Weights of a small GPT-style language model, trained from scratch on English Wikipedia.
Training: a variant of Muon for these matrices, 830M tokens, 9152 steps.
Each number is 50 + 10 x the weight over the matrix's rms, rounded and kept within 0 to 99. Layers, rows and columns count from 0.

# layer 2 MLP up, 2048x512, rms 0.0325, rows 1673-1727, columns 192-255
53 62 58 65 56 56 56 48 38 34 66 58 48 40 44 44 60 51 52 48 35 48 51 51 40 54 52 58 32 51 63 54 59 51 64 56 62 62 46 60 52 36 58 48 44 57 66 34 44 53 33 47 51 68 45 49 45 55 42 47 34 49 57 45
32 47 50 40 40 53 51 47 31 51 60 41 57 55 53 46 61 70 61 45 63 62 40 54 61 49 43 64 61 41 42 49 57 46 55 47 76 66 55 47 51 38 65 37 64 40 60 34 69 53 45 39 49 53 45 55 80 44 51 60 42 48 60 56
42 64 60 43 51 60 50 47 49 47 56 44 62 64 54 44 51 58 66 53 50 43 39 48 58 49 38 41 47 30 35 54 38 51 63 41 54 58 60 40 45 46 62 45 67 37 44 49 40 56 39 46 42 66 49 45 43 61 60 50 55 53 50 56
61 45 64 48 45 59 46 47 73 54 46 49 48 51 58 45 63 70 81 48 53 49 51 51 54 46 56 50 33 33 42 40 33 69 42 34 48 40 26 49 45 41 23 53 41 37 64 59 54 61 44 50 53 29 47 52 53 42 45 49 35 59 51 42
43 57 45 52 67 71 74 50 63 44 41 57 35 50 61 61 55 72 52 67 56 48 86 53 55 59 38 39 59 68 57 60 56 62 51 42 67 56 64 39 60 63 48 57 56 46 55 46 48 40 60 52 32 43 65 56 44 61 42 64 51 38 54 53
55 49 62 46 47 67 40 36 45 53 31 43 50 49 27 58 40 69 44 43 42 62 58 45 48 48 56 39 43 62 47 40 50 59 70 61 64 56 33 54 60 37 49 59 42 62 40 46 50 55 50 31 53 51 41 53 60 36 43 66 47 64 61 63
53 79 74 37 43 51 46 52 50 57 51 38 57 57 48 55 52 76 39 46 44 54 44 55 39 42 53 47 39 51 39 64 42 54 51 56 54 50 38 48 38 43 38 63 50 79 66 45 42 41 49 61 57 47 66 43 55 52 55 51 52 35 59 62
28 44 65 75 56 46 47 59 55 47 40 53 51 41 53 44 37 51 49 51 52 48 50 53 43 52 44 63 45 67 48 52 53 60 40 37 59 45 49 45 57 63 59 48 45 35 67 51 19 71 54 39 36 53 44 49 48 43 60 42 23 52 60 52
43 55 59 59 52 50 63 46 43 62 53 42 42 65 48 58 36 48 68 48 35 41 58 58 65 52 49 65 56 52 48 37 41 74 64 46 67 47 48 46 42 39 70 66 56 47 40 45 25 44 45 39 51 52 68 45 58 58 52 31 65 56 49 55
57 64 47 46 39 51 43 64 35 45 58 61 57 51 58 53 36 44 66 54 60 54 61 53 40 32 52 41 55 60 51 63 53 47 68 49 40 55 52 50 66 64 65 60 60 67 59 38 57 48 67 57 42 40 55 45 42 53 41 38 64 46 35 51
51 49 50 55 37 52 45 55 53 53 47 51 48 43 65 46 43 53 49 50 43 55 51 53 45 50 41 52 59 60 38 47 54 52 64 49 67 51 58 21 38 44 49 56 58 61 31 25 44 37 41 58 49 66 48 40 54 38 36 52 47 72 50 45
38 35 53 51 64 66 40 47 73 51 38 53 55 52 45 48 51 30 39 47 45 52 62 52 68 50 70 70 59 50 52 38 52 45 44 44 52 47 38 60 48 50 53 63 46 42 47 55 64 45 39 41 49 37 46 37 67 35 54 43 59 41 65 52
50 53 37 51 41 46 73 34 53 39 47 62 40 53 58 45 57 31 48 47 60 33 52 51 57 45 42 45 24 58 48 67 52 42 43 50 58 38 50 44 68 42 42 51 39 49 45 48 45 49 47 42 55 62 36 56 50 53 54 48 30 45 59 50
48 61 40 58 53 47 49 53 55 61 52 52 55 50 49 53 49 53 48 45 47 40 49 59 48 53 55 47 55 44 58 38 51 53 52 46 38 59 56 49 46 64 60 58 51 45 46 54 59 35 58 41 48 47 45 53 37 49 45 36 42 49 42 44
49 53 53 52 56 43 62 45 38 39 62 59 48 57 63 55 45 49 44 62 50 46 44 46 58 59 38 58 47 47 24 42 59 45 44 67 45 52 50 49 50 59 45 58 40 48 44 57 62 62 53 74 59 51 51 42 46 49 74 36 54 53 41 48
35 54 36 54 54 69 23 34 62 35 54 66 57 37 39 50 38 24 51 40 56 59 54 48 44 53 53 47 59 59 49 45 52 70 49 38 56 59 49 42 42 50 41 47 58 49 42 34 50 38 43 64 33 49 62 60 55 55 67 55 42 54 70 47
53 39 32 62 49 34 29 50 57 35 65 58 59 43 61 54 48 68 59 54 41 68 37 43 56 47 77 55 51 40 36 44 51 52 46 46 60 56 40 54 50 58 59 55 41 51 61 42 66 59 51 54 42 31 60 43 53 45 48 37 38 52 48 51
46 47 46 59 29 52 44 39 56 42 45 49 45 42 44 44 34 43 58 73 46 55 66 48 45 59 30 51 61 54 44 37 34 44 63 46 59 56 48 47 54 46 42 53 48 55 47 54 61 39 30 61 59 59 60 51 38 51 64 49 35 48 44 61
49 64 38 43 57 66 67 40 61 33 39 57 58 49 30 55 52 44 59 56 50 32 57 59 61 58 34 39 39 61 60 47 57 50 42 65 59 55 43 60 57 50 36 60 34 45 50 47 63 61 60 60 59 56 60 34 62 47 57 46 32 57 56 48
55 46 80 43 33 68 61 47 50 50 42 56 43 69 49 69 48 39 51 29 34 56 64 31 60 62 72 55 35 39 37 39 42 38 52 42 78 47 45 60 60 40 64 43 52 37 22 47 60 54 40 66 41 74 36 50 36 53 76 58 43 41 56 61
57 54 50 55 57 44 59 52 26 48 53 47 56 68 42 47 51 45 54 56 49 48 44 49 36 54 51 49 49 43 41 52 44 49 57 48 60 58 52 42 30 36 53 57 59 54 48 51 45 63 51 32 62 52 59 61 54 58 46 52 69 58 53 38
48 44 63 39 52 53 55 67 53 49 56 52 57 41 59 45 41 42 66 42 47 29 62 44 55 55 50 41 48 49 55 56 37 43 53 51 53 36 55 30 51 66 61 66 42 50 60 54 52 54 58 76 58 37 54 53 46 44 50 53 39 50 38 35
71 39 74 49 48 52 44 63 38 82 60 55 68 64 60 68 51 62 65 35 44 25 63 37 58 39 35 53 41 37 38 54 40 45 46 59 41 44 40 68 53 61 52 43 61 50 39 61 72 51 51 57 69 56 49 48 44 46 64 41 31 49 63 44
44 49 67 49 50 67 55 50 65 39 52 48 41 39 59 41 31 38 47 44 63 59 49 58 45 51 27 51 47 46 59 53 63 53 53 51 41 41 42 51 40 52 41 46 47 46 46 40 51 54 38 45 45 37 55 48 35 49 42 67 56 64 59 41
46 34 59 59 35 64 53 69 68 57 66 40 44 52 46 50 57 50 65 49 44 36 63 56 63 40 54 39 58 61 48 53 40 65 52 46 50 42 47 40 50 31 42 48 36 33 75 39 40 45 58 47 49 37 41 54 53 79 49 61 52 55 57 57
40 73 54 59 53 55 61 51 49 60 41 32 37 58 42 59 43 40 41 54 58 60 63 45 61 38 52 66 49 57 48 56 57 49 52 47 61 35 42 74 54 62 72 55 71 31 32 13 40 45 37 53 43 50 37 43 47 63 80 52 33 51 71 64
53 54 39 56 44 51 61 51 58 42 33 54 47 57 54 42 47 61 54 52 56 52 46 48 60 57 50 57 38 50 44 30 58 58 41 39 67 41 38 46 43 36 63 60 56 44 52 42 51 47 51 53 53 56 41 54 61 65 50 64 65 58 53 34
35 56 33 65 51 55 60 43 32 47 54 46 47 50 48 53 39 53 55 61 45 34 45 60 45 61 36 53 74 53 35 57 32 50 60 38 52 53 56 60 39 59 45 67 45 59 62 29 52 52 45 60 55 58 78 47 51 49 49 38 60 43 35 57
56 59 35 55 70 38 59 66 38 61 58 31 55 57 54 49 58 59 68 48 65 47 49 50 36 24 63 51 52 48 59 58 47 62 58 50 51 23 41 31 59 58 51 42 45 62 33 52 57 57 43 37 59 49 56 54 67 54 40 45 63 54 48 47
58 35 48 46 48 66 47 45 45 48 34 19 59 57 51 55 55 48 27 75 43 45 57 47 47 63 65 52 50 46 38 65 52 47 57 57 56 50 55 69 65 53 60 37 45 36 45 61 51 50 55 28 39 53 52 69 39 61 53 42 27 27 59 46
52 47 04 56 47 50 50 44 42 60 32 46 43 33 66 63 61 57 63 52 59 57 57 38 49 60 70 40 46 68 44 54 50 57 39 55 37 46 46 47 37 55 80 32 61 39 19 52 62 45 43 65 50 49 39 49 56 50 40 47 28 58 52 69
62 41 43 63 60 33 45 49 46 46 42 51 47 35 51 47 53 38 38 42 50 43 49 35 43 36 41 66 50 48 28 49 49 53 27 55 62 64 51 52 58 41 68 65 45 50 32 57 49 55 18 54 52 50 65 42 59 53 50 40 66 33 64 48
57 67 50 35 48 46 51 54 56 58 64 53 57 44 38 35 43 35 56 43 50 58 47 60 52 58 67 47 54 70 54 39 36 48 57 54 65 48 39 39 41 44 49 70 39 63 51 64 49 49 48 38 43 49 74 53 50 50 48 48 44 38 48 60
40 52 53 61 54 44 64 52 53 39 59 53 36 46 37 43 62 48 47 56 68 41 65 43 42 48 48 69 31 55 60 34 35 51 38 43 45 55 52 44 51 48 54 42 47 40 42 63 36 63 52 41 41 57 33 55 53 37 41 51 51 49 63 47
55 42 47 49 49 41 58 61 40 66 50 42 67 56 57 55 67 37 40 56 28 61 65 43 63 46 49 61 68 51 54 52 49 57 56 66 44 45 46 53 42 48 56 40 47 61 59 53 52 38 35 24 37 40 51 41 51 50 63 54 46 38 59 52
51 55 49 54 52 47 51 43 48 50 67 63 30 32 52 46 58 39 44 58 41 36 41 45 61 57 37 47 58 65 54 38 44 67 51 54 30 43 63 67 51 39 63 56 38 65 36 44 59 46 51 48 48 45 37 42 51 45 52 59 50 63 67 53
54 59 51 64 45 63 63 55 60 51 38 56 51 42 62 40 53 43 53 61 59 60 50 69 67 48 46 44 37 54 45 48 51 49 54 38 57 44 54 45 41 52 63 51 46 58 31 59 51 50 35 46 50 39 57 58 50 52 37 44 36 46 55 48
70 47 42 44 65 44 61 51 57 46 59 61 30 62 61 46 49 53 56 44 51 60 29 30 47 65 48 56 52 46 55 52 51 67 67 39 50 56 52 37 42 53 49 52 58 50 56 48 54 51 45 33 49 50 59 51 53 61 53 65 64 46 46 52
48 66 54 43 53 50 60 48 62 54 52 67 41 62 58 59 83 47 43 57 36 57 67 33 50 59 55 36 44 49 30 46 57 54 55 52 61 53 52 58 61 49 52 49 65 50 34 54 45 45 58 46 39 39 52 42 49 50 54 51 52 35 51 53
59 66 43 43 47 57 53 62 46 44 69 55 34 56 52 46 55 41 54 63 35 49 47 32 48 48 57 55 54 47 35 41 39 59 65 46 37 53 36 46 52 45 48 50 52 35 47 62 39 53 44 49 41 47 63 51 42 63 46 41 40 38 61 54
51 50 48 49 28 41 48 40 55 48 54 39 55 54 39 45 47 70 49 48 57 57 45 51 46 46 58 42 40 45 39 54 46 47 66 41 40 58 49 52 48 46 49 34 57 51 52 19 56 60 50 42 55 45 45 49 47 30 56 31 47 41 56 29
48 43 51 52 59 48 43 56 50 52 60 66 56 41 48 61 58 49 42 53 53 45 60 55 44 39 46 51 56 62 55 66 50 54 43 33 46 50 35 37 32 43 53 50 49 51 60 49 44 50 42 53 33 61 52 54 42 41 50 56 59 35 62 50
51 40 55 46 46 51 48 59 45 58 49 52 45 38 53 60 45 60 58 43 47 51 49 58 35 61 48 36 54 61 53 36 34 46 64 49 63 44 53 51 68 72 70 58 48 50 53 48 50 50 69 47 55 61 52 50 40 48 56 54 47 33 71 26
46 51 29 38 51 31 44 48 39 52 45 64 51 52 54 47 64 38 48 65 39 64 37 44 56 48 50 56 55 40 52 58 46 42 38 35 75 51 46 53 45 45 63 53 39 55 65 43 48 58 54 37 41 59 58 57 45 50 49 45 53 38 66 33
57 46 32 61 41 47 58 40 43 60 46 50 20 57 69 44 53 73 53 42 43 32 63 41 30 62 29 51 65 23 47 50 47 46 39 63 43 37 51 65 49 46 55 47 41 62 39 40 65 52 38 51 62 52 52 41 56 44 64 38 61 30 41 21
40 42 53 57 42 62 45 40 54 52 59 53 54 55 71 57 56 67 59 35 49 64 57 62 49 45 49 72 55 40 60 55 45 40 65 43 72 61 47 41 43 67 62 55 47 35 55 33 50 48 28 56 50 38 56 44 50 58 50 56 48 48 55 50
76 45 33 58 73 45 60 50 37 72 47 48 50 38 62 57 53 56 61 41 66 54 50 42 42 54 66 49 50 45 44 61 40 58 59 56 30 55 51 40 36 50 28 47 61 65 59 56 51 30 37 47 46 41 63 46 42 46 49 57 43 49 31 34
56 53 37 57 52 52 54 61 55 40 67 65 29 50 45 44 50 43 65 44 63 39 54 40 63 53 40 47 49 53 55 43 54 40 63 48 43 58 57 46 51 46 38 46 63 42 41 56 35 50 57 37 28 47 46 44 75 44 49 54 42 58 80 30
62 49 69 48 58 46 54 55 58 44 52 54 53 49 51 46 60 18 50 56 47 52 32 50 52 35 45 44 58 39 30 51 49 35 48 49 49 22 47 55 50 31 44 49 43 33 40 68 72 39 45 53 47 55 51 67 46 49 56 62 58 31 45 48
49 52 42 51 42 37 40 54 48 38 68 39 53 37 64 33 43 57 65 40 35 55 48 34 55 58 40 67 48 48 45 64 59 46 51 59 60 36 67 71 48 39 33 53 55 39 63 29 51 57 62 45 45 40 41 46 39 67 49 61 35 31 63 57
56 56 53 58 43 47 49 47 46 47 57 46 52 54 42 55 53 60 53 66 65 56 57 56 50 33 48 61 51 56 43 48 54 60 41 60 52 45 47 58 42 38 50 45 53 48 49 49 52 78 31 65 43 76 56 34 41 38 51 45 46 55 54 54
53 50 51 66 25 49 49 54 49 55 47 48 36 47 43 50 54 60 43 37 39 56 46 51 44 52 52 59 44 36 62 70 56 55 41 40 34 41 45 58 38 43 44 59 49 37 49 47 36 53 54 50 48 52 48 42 54 52 38 57 50 39 60 50
44 28 38 37 48 61 60 60 48 73 52 61 73 38 53 54 64 41 53 67 50 48 49 27 40 40 40 49 26 64 39 57 70 55 48 65 60 40 49 38 50 65 41 48 45 65 54 66 62 45 32 10 49 51 61 55 51 61 39 76 37 60 36 46
58 55 47 41 55 36 53 41 41 44 45 53 49 36 53 57 60 54 59 50 52 46 33 59 41 45 62 42 27 55 65 52 46 63 62 50 45 39 43 39 47 36 38 49 47 57 68 65 44 71 54 53 52 43 48 45 55 53 64 60 43 50 53 32
33 35 43 54 59 41 44 53 57 45 31 46 61 56 54 43 43 68 59 51 53 53 64 57 61 45 58 66 58 42 44 60 52 56 71 60 64 61 38 66 67 58 47 60 41 43 57 41 54 52 59 50 48 31 59 52 38 32 55 47 43 62 66 42
# layer 2 MLP down (transposed), 2048x512, rms 0.0325, rows 1673-1726, columns 192-255
65 64 64 52 66 49 53 40 60 58 59 48 45 57 52 54 36 47 37 46 49 34 48 66 58 60 56 54 41 70 42 45 65 48 49 53 59 39 53 56 42 65 53 42 44 57 44 40 42 61 54 66 55 39 45 68 42 56 41 39 50 39 47 53
44 53 60 72 55 47 61 53 48 25 54 46 49 54 33 49 37 33 41 55 62 75 41 47 58 63 53 41 73 37 63 52 52 44 77 65 53 64 50 46 33 44 47 50 59 55 54 39 56 56 57 44 45 34 40 53 55 48 40 58 28 42 53 66
58 40 48 45 55 39 43 63 43 47 45 63 43 46 48 53 51 48 52 52 54 57 50 44 60 56 61 43 33 61 57 47 75 37 49 45 58 46 31 62 54 35 55 48 51 47 41 50 63 74 55 44 37 51 27 54 67 57 61 59 65 50 56 68
44 47 43 55 52 45 53 66 30 58 45 50 44 47 35 62 53 33 31 47 61 44 47 60 57 64 49 51 58 44 60 47 54 57 47 54 72 80 94 58 61 49 70 50 44 42 63 54 54 48 39 46 36 63 56 52 50 60 73 48 41 49 41 58
58 51 46 47 55 40 43 49 41 41 30 60 52 67 60 51 41 49 56 55 49 51 49 44 53 44 58 30 60 60 63 47 45 60 49 30 46 48 63 44 58 45 49 51 56 65 49 45 52 49 30 63 53 37 56 55 38 45 55 66 44 39 57 49
47 59 39 34 71 46 44 40 52 57 27 61 40 42 56 50 51 44 35 54 60 52 47 48 56 50 28 40 56 50 50 37 72 35 64 43 61 53 47 45 52 42 39 55 60 42 58 50 77 53 48 53 40 65 58 43 55 47 49 51 71 44 61 53
37 53 66 46 39 61 53 41 49 57 33 41 46 38 36 44 44 53 54 43 35 59 44 63 47 24 65 53 69 35 51 57 59 56 55 59 47 43 27 57 61 32 44 43 51 62 63 49 44 52 45 49 50 68 62 31 66 54 32 75 44 42 57 46
65 37 38 27 33 49 58 49 70 41 58 62 42 53 45 55 71 49 58 32 50 45 58 52 56 43 63 50 43 45 61 37 47 48 70 52 45 50 39 50 62 52 52 47 48 30 55 41 55 42 67 81 58 60 43 45 45 48 52 44 66 48 56 65
54 44 60 55 49 38 75 56 48 47 54 35 44 59 36 62 60 57 69 45 68 58 46 44 47 56 54 38 37 67 60 45 52 45 58 41 64 58 53 57 50 41 34 52 43 59 29 43 42 51 49 48 48 50 46 43 41 44 53 53 52 61 66 68
52 54 43 46 54 52 62 47 40 59 47 27 36 60 51 54 49 47 67 33 41 55 58 49 52 59 43 50 34 56 54 51 30 49 45 54 43 44 59 20 61 44 57 46 45 50 49 62 46 38 65 47 63 51 43 55 49 62 42 49 53 61 36 60
61 67 51 49 51 34 44 59 50 50 42 49 54 54 58 50 49 70 45 50 38 51 43 39 57 41 39 59 40 48 37 54 54 49 44 42 60 50 54 43 46 65 47 51 41 45 59 41 58 56 41 49 75 48 51 39 39 62 53 32 58 46 47 53
53 36 47 47 41 54 48 44 63 40 47 68 52 59 57 46 38 58 48 47 52 58 46 50 51 56 50 56 47 59 50 48 44 59 48 39 41 63 43 53 62 56 37 47 54 68 50 41 41 52 40 57 52 60 44 24 28 49 37 68 52 48 46 50
46 35 43 75 66 44 39 57 48 45 45 50 54 60 46 50 32 53 49 55 51 48 32 57 45 61 49 58 68 42 53 46 40 50 42 52 41 55 58 42 52 51 55 42 54 46 66 49 54 51 43 54 53 66 51 38 51 60 49 50 57 69 47 47
52 46 55 44 55 51 51 51 46 45 47 51 44 49 48 46 49 50 45 56 53 59 53 46 53 50 49 55 51 49 43 54 53 44 52 57 56 42 47 57 55 41 47 44 44 52 52 42 45 59 46 53 55 56 53 44 59 47 52 58 51 45 52 55
45 68 56 35 49 60 51 69 52 53 42 48 46 48 40 40 59 63 48 57 53 57 45 45 51 58 53 50 38 36 58 49 54 56 61 49 58 51 62 63 60 58 35 52 54 47 60 37 51 32 36 39 55 36 49 45 43 36 48 53 52 52 49 53
49 63 49 50 46 41 44 52 67 49 53 47 61 49 44 46 51 53 58 53 49 57 40 55 51 44 55 55 25 59 47 53 47 46 52 60 75 55 50 34 42 41 60 58 46 42 65 61 40 56 49 47 55 30 33 44 50 46 49 45 63 50 59 42
45 32 50 60 50 43 39 40 49 34 43 47 61 46 57 56 44 57 54 43 45 44 44 44 47 42 74 51 43 46 47 61 42 67 33 33 48 26 43 46 43 25 54 57 61 70 58 42 65 53 40 49 60 45 54 59 37 59 61 52 59 51 47 26
61 59 39 48 63 58 45 55 47 32 48 67 36 44 49 73 45 69 58 32 66 60 56 53 57 43 52 45 68 69 59 59 53 51 47 55 47 40 63 48 71 53 44 63 40 50 47 53 57 48 48 47 62 42 49 28 62 55 47 55 53 54 47 57
64 42 35 38 51 48 47 51 50 49 45 48 54 56 60 66 44 48 51 51 62 53 62 44 50 44 62 59 55 55 59 61 50 44 37 46 57 55 61 37 38 57 59 61 47 53 58 61 62 43 68 47 47 51 45 58 65 42 72 44 51 64 49 73
51 50 48 49 48 57 57 43 44 46 42 46 66 58 57 49 47 40 61 49 43 52 44 61 63 52 28 51 60 72 46 36 57 65 41 50 66 24 54 56 48 56 65 47 57 48 32 36 59 28 66 47 55 51 38 51 38 44 57 46 52 77 70 50
54 67 58 53 38 56 30 48 53 70 48 55 62 64 57 45 53 42 58 41 50 64 53 60 49 67 35 58 55 47 62 47 47 39 56 68 47 46 38 44 52 45 42 54 60 49 40 46 56 53 41 55 65 64 47 55 33 41 53 44 41 43 56 41
52 63 39 55 42 46 49 65 46 52 50 52 67 37 56 46 46 47 35 48 35 56 47 60 37 41 41 54 42 47 56 34 43 47 56 55 58 49 49 43 48 54 51 52 48 67 42 41 49 48 52 51 49 49 56 47 57 45 46 44 49 58 45 54
44 40 48 44 48 54 54 44 56 61 39 47 40 56 29 42 34 43 46 61 64 61 59 53 48 52 52 48 50 53 85 41 49 55 47 50 59 50 64 39 49 31 47 55 52 64 39 59 50 37 63 59 24 52 39 48 57 50 51 45 66 56 48 49
59 56 59 66 49 54 63 48 42 46 65 40 58 42 50 43 68 71 41 65 33 58 46 46 48 47 47 35 34 40 58 53 31 56 43 41 62 51 44 59 48 63 63 39 44 47 50 45 36 38 50 52 63 52 52 61 40 37 64 36 59 57 53 52
53 49 32 59 48 44 25 54 72 62 64 54 54 64 73 70 46 47 46 54 54 40 70 38 57 47 66 58 37 59 50 48 52 52 38 49 52 53 46 46 28 52 57 64 62 62 70 46 44 50 41 50 32 47 48 44 38 47 47 57 58 45 35 39
40 47 37 47 62 63 57 66 31 46 57 47 35 52 47 36 48 19 48 44 56 44 58 53 62 68 46 54 49 56 51 51 44 44 55 48 47 56 61 47 46 77 63 48 45 48 58 58 52 44 55 58 40 53 51 41 39 48 46 47 61 46 38 78
38 59 65 57 63 56 41 40 66 44 48 66 52 34 42 45 43 63 41 48 41 57 50 68 30 45 51 44 42 59 59 58 42 48 53 41 48 47 43 47 44 47 43 44 44 58 54 45 37 56 77 61 57 53 51 55 33 51 70 44 59 57 30 38
60 59 44 46 53 56 41 36 50 45 41 36 54 51 58 40 54 49 59 35 57 45 50 48 47 45 41 37 55 37 51 36 32 49 63 45 51 40 62 52 58 58 53 62 60 51 65 58 65 43 58 35 50 28 68 56 54 62 38 42 49 28 53 52
53 52 44 34 36 39 50 52 65 62 37 37 58 46 27 47 48 25 58 42 56 42 36 51 51 43 56 46 46 57 52 54 47 67 36 63 60 51 45 67 60 55 44 56 61 48 58 31 67 62 48 64 62 46 46 46 61 46 42 69 52 57 63 37
56 62 55 52 56 53 65 36 39 60 53 51 66 67 63 47 63 63 44 75 56 67 60 47 30 40 54 55 56 45 57 53 58 27 46 44 64 64 61 45 47 24 52 27 61 46 49 71 45 48 52 58 63 43 51 73 75 49 48 47 65 44 49 51
24 64 41 53 51 44 52 50 38 48 48 48 47 56 53 45 33 27 67 59 53 59 53 40 44 56 47 44 50 47 53 57 39 61 51 51 49 63 51 67 38 48 57 61 46 34 29 44 67 74 36 62 39 59 52 40 42 52 38 44 47 90 66 50
72 56 41 50 52 52 33 44 42 44 52 43 51 61 54 47 39 37 65 34 58 49 73 49 49 45 65 07 59 51 33 35 44 54 39 55 55 54 56 55 60 44 57 59 40 39 40 58 60 52 45 63 38 45 57 64 33 57 54 31 52 46 61 64
57 56 52 43 46 56 35 54 35 68 52 58 50 57 45 38 42 44 39 49 53 56 48 50 48 43 55 46 44 56 55 48 55 39 64 27 56 54 53 38 59 51 64 54 41 48 44 58 56 36 43 40 56 50 54 35 58 52 50 52 59 51 48 57
50 51 49 39 64 57 49 55 36 64 66 41 57 36 51 35 46 53 46 49 60 50 45 52 49 29 60 37 42 46 48 57 55 50 44 55 53 55 55 43 50 40 62 49 34 53 52 55 63 59 61 63 48 51 51 51 50 47 42 48 47 49 40 34
45 45 57 54 38 54 43 49 34 41 56 51 58 66 47 31 53 43 47 60 52 63 51 55 48 48 48 42 52 65 61 57 55 59 46 48 35 38 45 39 71 48 37 64 61 56 41 43 51 41 75 43 46 52 38 54 45 36 62 56 49 46 66 42
61 41 48 38 43 52 61 49 59 64 45 57 55 42 44 61 46 55 42 50 58 51 59 50 32 61 57 58 50 43 63 59 41 46 47 57 55 40 54 45 45 47 56 59 31 45 44 55 60 33 55 43 69 56 52 34 60 58 67 30 51 19 30 48
48 45 60 41 47 52 57 53 58 45 60 47 51 34 47 59 54 42 33 31 53 34 41 56 45 62 34 46 67 43 61 68 44 50 38 46 38 64 27 44 50 47 41 37 47 60 60 48 40 52 67 60 46 64 44 51 52 26 47 43 46 60 43 57
56 63 43 50 60 41 46 38 51 61 46 49 44 38 50 49 41 57 40 46 39 59 49 30 58 48 56 58 55 43 46 55 60 50 31 56 57 45 30 79 56 47 54 34 51 46 70 53 55 60 47 51 54 49 49 54 40 68 46 61 41 61 41 52
58 57 47 58 66 52 55 49 56 51 39 51 54 43 37 56 68 44 53 56 46 54 60 38 59 46 56 68 48 42 52 53 56 55 45 56 52 68 37 46 46 46 68 56 60 55 42 69 60 44 47 49 75 53 53 47 45 35 47 56 50 43 43 59
49 47 38 59 64 33 53 43 47 64 55 31 53 47 41 50 65 52 70 53 33 58 43 48 54 34 54 58 55 52 62 47 51 52 51 44 46 33 49 53 36 41 61 55 33 50 61 68 51 52 36 46 57 57 71 49 46 52 36 48 67 61 48 51
62 54 53 58 70 54 52 44 51 63 58 50 48 57 61 52 57 46 55 59 59 61 38 40 49 60 46 45 43 41 43 55 37 41 69 20 32 51 40 61 72 49 45 35 49 59 47 55 41 61 57 43 44 63 39 40 64 53 52 46 60 62 47 43
62 36 43 51 41 39 53 44 38 39 48 38 51 52 49 52 43 33 50 51 66 47 49 45 57 63 48 60 49 56 60 43 57 58 66 54 47 55 62 52 54 55 42 48 59 60 53 52 41 51 47 46 51 67 45 28 56 55 32 44 59 57 56 59
41 51 45 54 44 53 61 51 43 49 55 66 54 61 49 50 56 42 42 32 59 52 55 57 39 39 59 36 37 51 55 59 40 28 33 31 76 41 29 34 55 62 64 51 45 57 42 48 47 59 51 40 55 47 62 46 54 51 56 44 43 37 52 53
54 51 58 64 31 52 35 44 38 58 64 60 62 34 65 52 50 50 60 51 54 52 33 46 57 56 52 53 32 47 56 47 41 42 47 46 47 27 64 55 52 54 68 39 39 53 43 43 52 43 42 57 57 42 35 46 41 57 51 64 36 49 46 59
57 34 50 39 47 46 40 59 56 48 44 49 62 50 53 52 61 60 63 62 29 50 59 47 50 46 48 53 52 46 58 39 57 37 58 50 62 59 44 59 52 33 46 59 44 53 40 53 53 46 53 44 43 44 64 38 50 56 48 58 48 59 41 34
39 34 52 54 54 37 45 45 55 49 44 42 39 65 68 52 37 40 47 19 44 67 42 53 50 32 51 39 72 51 54 41 59 47 40 45 60 59 60 39 40 57 55 32 41 49 72 42 33 28 46 66 56 66 63 75 59 37 70 56 56 33 50 65
37 51 58 37 39 55 56 54 57 53 26 62 25 57 38 32 47 52 67 50 51 56 46 58 57 64 63 55 44 50 58 42 48 59 57 34 49 52 46 68 46 29 48 59 46 43 61 48 53 48 50 41 54 70 56 51 57 46 53 54 56 51 40 40
53 63 59 66 45 52 48 47 58 40 57 43 72 48 59 40 57 54 54 44 47 37 59 58 49 39 57 43 59 56 46 61 53 57 59 40 54 39 63 53 52 35 56 71 26 49 46 58 55 40 56 58 58 59 76 68 47 50 40 35 58 50 65 22
60 47 39 71 66 60 42 59 67 50 43 50 62 45 40 48 39 46 53 70 43 47 50 43 44 43 51 45 58 53 46 56 32 36 36 44 59 42 47 67 50 45 53 52 68 52 62 53 47 31 38 55 41 50 46 51 46 69 48 37 50 64 34 48
56 35 43 63 38 52 44 64 65 37 54 31 68 60 50 50 52 63 53 61 62 61 57 49 49 49 70 46 72 60 42 52 68 45 57 51 50 40 48 65 64 48 43 50 55 47 45 36 36 50 44 55 61 42 44 42 46 53 22 59 28 58 54 53
49 44 35 52 53 20 57 44 56 46 56 66 44 49 36 55 61 37 39 58 48 47 39 42 54 63 41 43 56 46 56 45 49 38 44 42 49 58 45 48 56 45 53 58 39 66 50 49 39 35 56 47 54 38 57 53 37 44 47 39 53 34 62 52
53 52 48 33 45 59 51 47 42 54 26 58 53 48 48 44 61 43 59 60 48 59 57 45 57 45 39 48 44 37 43 46 51 53 58 49 56 57 55 66 65 41 59 32 47 60 59 37 43 43 49 49 40 51 60 54 40 51 43 64 38 62 44 39
54 46 55 53 44 49 50 58 42 41 34 60 47 45 58 40 48 31 56 55 70 53 50 47 47 59 52 53 44 35 57 40 54 73 48 49 49 54 60 37 55 49 55 37 49 62 47 50 51 37 80 38 36 62 72 70 40 31 49 42 45 51 68 38
54 61 60 42 54 32 63 38 45 26 48 28 53 50 37 47 51 30 47 63 52 40 54 41 33 76 44 52 58 74 40 62 58 51 43 33 57 58 50 57 50 35 36 53 31 51 41 56 52 49 60 51 67 63 56 58 45 46 44 44 26 56 35 54